config.toml
d_model = 256
n_head = 4
head_dim = 64
init = "orth"
init_std_qkv = 0.0277
seq_len = 512
Each number is 128 + 24 x the weight over its row's rms, rounded and kept within 0 to 255. Layers, rows and columns count from 0. The size above them is the row's rms in percent of the matrix's.

# layer 12 MLP down (transposed), 704x256, rms 0.132, rows 603-619, columns 192-255
size [ 95 100 101 108 108  99 101 103  98 111  99  99  99 106 100 101  99]
[[158 133 163 126 115  80 134 125 144 128  82  79 169 142 127  82 146 103 140 159 133 131 140 129 106 105 153 105 131 104 170 109 144 114 137 129 100 125 133 110  71 131 136 129 121 137 178 118  98  78 154  96 146 108 130 136  94 147  93  78 139 122 105 171]
 [110 143 105 131 163 145 132 126 137 128 137 123 140 110 146 142 130 149 108  95 151 114 112 141 147 111  98 135 176  90  67 115 116 146 158 123 139  67 134  90 107 125 114 102 139 108 124 124 142 131 132 120 141 119 121 135 102 116  99  76  97 103  98 144]
 [132 135 153 133 140 105 125  96 102 132 115 151 144 127 156 106 143 133 103 151  95 129 115 125 126 140 155 134 137 102 133 137 150 105 129 100 151 128 117 134  85  99 131 126 140  85 149  89 143 146  97 119 149 145  96 145 144 110  78 167 108  60 130 151]
 [182 153 145 109  88 147 145 118  97 126 138 142 133 106 149 183 151 114 156 111 134 104  90 155 113 142 171 111 101 123 100 118 102 128 177 122 123 142 144 102 163  92 125  88 151 132 155  90 171 168 101 156 106  79 154  83 126  99 137 123 140 102 119 132]
 [169 120 137 181  85 159 141 132 103 147  96 116 129 129 130 188 102  90  92 131 123 165 162 127 111 116 146 109 175 107 174  82  98  88 118 138 134  83 134 140 114 145 110 124 147  99 137 156 115 156 130 132 117 127 134 141 124 124 135 164  93 142  86 117]
 [110 169 156 152 158 118 167 149 122 116 124 151 142 159 118 181 145 128 171 105 148 142 127 132  88 132 121 110 139  98 148 110 118 137 107 114 144  97  77 110 139 118 117 122 149 112 158 187 118 133 137 162 149 103 158 159  84  98 110 148 119  96 127 134]
 [ 93 175 173  93 180 112 127 107 178 132 126 116 116 109 117 124 118 139 171 128 107 188 119 161 128 121 162  91 114 126 149 137  92 114 127 125 120 128 124 142  95 123 133 125 154 126 107  91 152 146 184 131  95 137 121 116 117 143  97 139  89  93  97 137]
 [124 105 147 126 144 165  76 122 101 107 162  68 134 105 111 113 169 156 137 153 142 157 184 101 150  77 129 126 151 144 119 162 181 163 152 106  95 154 131 182 142 121 140 143 117 140 142 145 123 152 122 131 109 139 177 128 107 142 120 122 137 147 122  97]
 [136 131 103 113  97 101 140 143 127 151 154 109 143 128 116 141  77  36 147 144  88 109 133  84 127 126 146  95 117 156 124 140 157 156 132  22 108 122 129 162  83 159 101 146 133 110 148 153 178 156 121 107 116 147  81 147 146 125 203 141 132 125  90 117]
 [110 100 139 138 148 160 134 131 104  63 118 171  61 112  99 137 114 133 147 180 128 164 119 136 133 140 116  84 129 146 106 155  95  83 111 163 134 118 142 142  88  81  95  96 124  77 134 146 109 131 117 159 124 118 173  90 112 168 137 127  81 117 172 124]
 [143 121 122 108  82 121 134 154 117  94  99 135 113 131 125 168 134 105 147 155 131 164 136 115 107 141 141 105 116 191 100 119  92 105 141 177  65 146 130  89 120 156 173 145 115 119 134 101 136 180  54 112  85 140 113 126 147 144 137 103 169 131 137 127]
 [ 89 185 144 133 170 155 115  93 120 113 140 136 153 109 162 139 156 137 142 133 152 171 118 134 137 136 143 154 128 119 143  99 146 111 163 138 156 138 130 132  97 125 107 143 153 146 125 126 118 116 116 127 101 134 128  75 142 127 151 133 140 124 110  85]
 [101 118 133 142 110 138 149 132 154 124  92 103 137 162 151 119 136 138 133 127 110 122 114 117  99 156  96 153  69  91 113 123 103 133 157 117  91 127 189 111 117 128 137 110 180 129 134 129  99 110 127 121 121 155 115 134 158 120 106 139 174 138 120 114]
 [132 114 117 110 150 114  93  99 162 117 150 114 150 122 140 154 147 134 156 116 161 139 117 147  97 135  92 132 125 167 126  93 134  81  91 156  77 128 141  77 136 135 109  62 137 131 116 164 143 153 147 153 115 108 125  91 128 120 144 129 155  95 113 125]
 [107 115 161 139  91  90 127 127 169 107 134 149 141 128 112  97 126 147 144 113 114 128  71 148 142 131 123 132 140 162 127 129 147 114 148 138  99 156 112 123 124 127  85 117 110 138  54  76 119 161 152 104 123 125 140 152 103 145 140 143 151 135 156 147]
 [134 143 124 157 158 141 122 105 133  95 107  94 117 132 146 148 147 128 121 135 122 169 159 122 123 117 112 113 197 135 118 136 114 136  98 168  80 136 145  99 157 125 143  78 115 141 105 169 137 101 148 133 161 135 147  81 112 102 118 151 154 142 130 134]
 [111  86 125 143  78 127 163 124 102 139 135 110 161 113  99 122 139 111 101 155 134 103 122 163 133 113 158 148 135  91 130 143 132 105 153 146 145 144  87  78 157 109  99 112 127 171 124 130 118 148 146 124 109 165 135  89 138 117 110 141  95  96 140  86]]
# layer 12 MLP gate, 704x256, rms 0.135, rows 604-619, columns 192-255
size [101  96  96 100 103  95  97 105 104 106 105  96 102 101 108  94]
[[150 131  67 154  92 114  96 133 110  96 145 161 109 142 115 147 148 174 106 191 141 102 151 148 103 106 148 131  98 157 113 125 137 151 141 173 147 133 119 123 139 133 114  91 172 112 162  83 100  91 138 130 132 144 100 123 150 104  99  96 150 108 150 116]
 [121 143 111 169 156 142  89 124 160 141 101 194 143 130 131  75  90  95 151 134 160 153 163  93 163 137 110 106 111 136 135 133 122 151 150 123 111 116 114 178 142 110 127 146 123 103 136 135 155 110 147 121 148 124 165 129 130 170 126 146 114 111 117 132]
 [143 168 159 142 152 132 121 117 155 136  76 157 133 113 116 148 186 169 120 149 127 109 128 157 105 174 129 169 133 108 130 108 152 131 140 113 147 119 122 127 101 135 166 117 114 139 102  86 140 113 132 139 107  94 139  81 126 132 100 135 170 127 163 138]
 [ 96 120 125 142  81 150 105 150 141 136 102 119 125 128 148 106 134 153 113 123 133  92 169 117 122  97 119 146 111 145 126 117 146  99 141 156 125 148 134 140 131 132 152 151 143 186 144 149 109 168 130 136 151 122 166 166 108 148 108 126 151 152  86 147]
 [112 102 163 124 141 159  95  98 113 154 123  76 130 111 136  89  99  85 117 107 122 127 153 129 147 120 130 133 142 139 156 122 124 108  94 130 114 164 111 134 137  79 152  76 117 136  84 124 148 171 123 153  96 111 134 136 137 133 122 112 132 142 132  87]
 [124  99 185 128 133 145 105 140 110 155 159 155 163 131 128 148 143 125 132 110  81 140 170 109  93 111 110 115 171 103 157 128 117 146 126 124 140 137 128 161  79  96  95 147 115 143 138 138 129 106 115 155 126 138 145 117 148 109 106  85 137 135 160 141]
 [100 162 128  96 112 118 137 161  87  94 107 141 150 117 135 150 159 111 127 157 134 168  73 126 135 152 126 166 125 163 125 127 109 131 138 101 121 161 156 182 152 118 136 100 125 130 139  78 106 113 110 113  98 135  96 117 122 129 146 161 135  96 121 150]
 [157 149 141 117 128 103 150 122 126 184 116 124 104 127  89 131 131 111 137 156 134  85  90 143 118 122 127 153 111 121 137 100 143 119 115  71  75 118 126 132 107 132 126 120  98 179 136 167 111 184 116 155 116 144 128 157  73 129 166 134 131 111 152 108]
 [135 161 111 124 141 112 116 128 145 103 105 100 135 167  73 140 126 102 167 125 118 132 155 143 111 101 131  92 131 120 124 130 135 102 147 162 116 131 137 127 124  94  79 106 152 175 103 138 119 143 134 141 164 134 105 142 109 127 121 143 147 164 131 129]
 [142  91 112 111 133 137  99 125 113 115  92 133 167 138 116 138 180  98 155 129 118 111 156 150 126 137 120 107 135  98 161  98 132 118 159 119 118 115 167 107 149  88 164 138 131 143 115 162 154 148 125 125 116 136 131 129  84 144 143 121 112 164 163 109]
 [126 113 131 134 140 147 120 133 154 100 130 103 129 157 110 155 116  98 133 126 144 169 141 127 106 135  98 115 139 157 146 124 118 128  83 137 123 140 127 168 116 115  72 145 126 120 142 133 106 150 157 125 167 155  90 179  66 139 122 116 159 197 127 141]
 [ 94 106 130 143  87 112 126 117 117 123 152 157 133 107  49 141 141 147 124 144  97 126 117  98 113 150 131 183 143 135 126 125 160  94 151 115 103 101 134 134 122 107 149  95 132 109  87 112 133 171 139 132 107 135 183  87 157 118 142 137 172 143 172  96]
 [117 132 158 127 117 121 161 103  94 158 141 140 150 117 108 115 147 171 127 159 157  73 135 107 147  91  92 100 138 115 147 154 117  90 201 146  99 141 150 127 140 107 147 154 123 132 129  95 158 128 121 166 134 132 137 102 120 116 129 131 125 138 151 159]
 [111 156 160 155 132  87 146 159 161 128 105 142 102 102 137 151 135 152 114 138 118 116 117 162  94 140 103 125 136 119 162 140 141 137  79 102 132  91 161 140 147 169 112 128 157 184 122 142 112 116 106 135 130 116 159 159 151 116 120 120 155 151 154 106]
 [123 162 129  81 100 150 129 159 128 133 133 140 138 165 109 127 122 136 112 139 147 146 135 127 121 120 113 104 107 107 177 111 157 143 166 111  94 156 120 163 126 137 108 150 125 131  92  70  66 141  87 136 147 136  74 146 121 135 118 113 115 120 161 131]
 [118 132 151 137 137 141 113 121 134 157 149 150 157 169 174 143 124 154 127 110 104  90 166 102 141 141 157 127 124 138  87 127 112 145  90 113 128 134 157  96 150 104  87 171 104 176 106  92  97 152 161 165 124 152 129 129 131 154 119 122 121 159 133 176]]
# layer 12 MLP up, 704x256, rms 0.14, rows 604-619, columns 192-255
size [106  99 104 102  96  92 100  94 108  98 100  94 103  98 103 102]
[[152 102 123 153 135 118 129  57 117 132  81 111  97  87 145 167  88 141 129  81 116 131  93 153 105 134 166 100 155 116 141 120 177  85  87 135 104 113  96  94 131 117 110 138 131 155 156 156 136 137  99 107 117 155 160 112 133 134 133 102 106 118 134 147]
 [177  90 139 141 137 146 100  89 122 117 161 141 132 108 133 168  64 166 134 140 106 129 117 121 153 127 125 159 153 125 185 139 146  97 156 123 170 107 165 137 106 148 124 136 148  96 144 199  84 186 140 143 150 127 134 131 149 119 115 165 110 105 108 128]
 [108 134 125 169 103 124 125 129 144 129 138 132 115 122 136 134 138 166  82 133 103 111  97 141 118 170 107 103  97 103 103  82 119 127 115 131 155 118 134 155 128 150 146 121 125  94 130 131 120 141  82 135 112 105 105 101 148 127 115 105 158 118 142 146]
 [111 133 150 157 141 156  66 106 159 121 122 104 155 118 117 143 148 155 141 179 142 101 130 162 140 159 121 145  97 141 138 118 106 160 124 104 136 147 129 149 138 123 133 128 112 170 152 114 153 114 113 149 126 154 158 101 120 133 110 168  81  97 139 138]
 [114 122 195 138  82 124 177 132 147 123 130 128 147 144 140 163 134 103 147 185 115 130 120  97  98 123 149 132 110  60 168 117 151 125 120  42 156 107 135 141 141 136 150  76 117 117 134 112  98 136 176 139 122  78 148 114 105 133 100 130 107 111 139 137]
 [151 105  77 119 123 138 134 113 106  94  96 116 104 117 105 114  75 158 120  95 153  60 117 148 123 151 113  79 111 139 104 128 102 137 129 150 119 123  75 131  95 114 151 132 107 117  79 116 151 125 103 141 119 145 123 151  96 118 132 149 118 162 131 166]
 [113 125 143 154 147 125 148 124 147 128 108 110 110 107 140 186 139 160 151 149 134 180 112 116  96 154 115 108 132 112 113 172 175 109 128 108 138 119 132 116 178 147 131 159 123 154 108 127 142 135 133 134 203 135 174 125 125 101 121 102 130 137 111 138]
 [135 116  84 198 170 101 108 131 126 141 145 143 127 128 123 145 163 140 119  95 139 156 132  85 125 113 100 102 104 101 104  83 147 129 105 134 139 120 142 146 139 158 172 147 167 179 100 151 157 137 143 131 123  96  91 110 163 143 174 144 135 104 157  89]
 [170 153 137  92 134 163  87 151 114 131  98  75 121 148 138 128 119 160 143 144 127 137 131 147 130 160 115 107 142 100  70 140  97 109 131 140 121 173 119 171 121 101 122 137 144 149  83 108 130 131  88 149 119 121 114 103 156 180 107 125 104 125 177 106]
 [135 110 138 115 148 136 169 119  90 142 120 131 119 149 124 128  99  91 130 170 134 138 135 140 137  81 111 101  95 152 127 141  90 122  86 161 103 108 131 127 128 136  95 129  87 112 143 124 172 163 100 108 130 106 112 124 141 141 160  99 121 122 101 112]
 [147 145 109 138 160  81 156 124 164 121 112 148 113 140 126 109 163 136 134  56 132 143 116 127 146 152 143 117  93 128  89  85 133 102 137 146  85  72 106  74 102 167 130  98 144  97 112 134 146 118  96 132 109 141 122 173  86 116 143 128 114 153 140 125]
 [127 162 162 127 154 108 131  94 134 106 147  63 141 124 140 150 109 143 131 106 144 172 147 133 120 123 162 130 122 136 108 113 141 143 112 133 119 114 142 133  72 122 151 145 170 139 136 127 105 114  93 116 142 113  74 147 128 145 146 110 124 133 148 119]
 [136 139 144 125 148 179  66 121 121 190 163 138 133 137 175 142 146 105 181 126 135 153 140 131 124 117 141 114 143 149 121 108 114  80  87 119 144 164  99 138  97 154 109 117 122 125 108 137 110 109 107 142 114 151 168 143  88 161  90 144 180 148 173 140]
 [132 107 141 147 139 124 102 153 121 122  92  78 130 145 121 129 101 117 131 119 125  96 120 153 124 168 110 148 136 166 131 147 142 122 147 152 154 127 136  87 120 169 110 159 150 146 133 129 120  88  76 180 123 128  92 144 133 155 128 106 107 118 117 142]
 [112 125 142  81 120 141 121  80 139  70 149 128 173 146 115 162 165 121 144 109 152 110  96 133 143 117 125 146 154 144 102 166  89 130 111 150 118 129 163 141  78 121 102 114 144 175 155 161 166 138 138 148 123 142 128 149  85 145 110 135 175 143 134 113]
 [165 112 134 121 112 122 160 125 128 136  83 135 128  90 128 139 135 131 114 132 133 162 128 149 150 143 142 120 136 108 101 107 116 122 125 153 153 146 158  96 135 138 164 102 146  91 119  72 124 155 108 134 132 125 151 167 115  80 143 145 150 111 124 105]]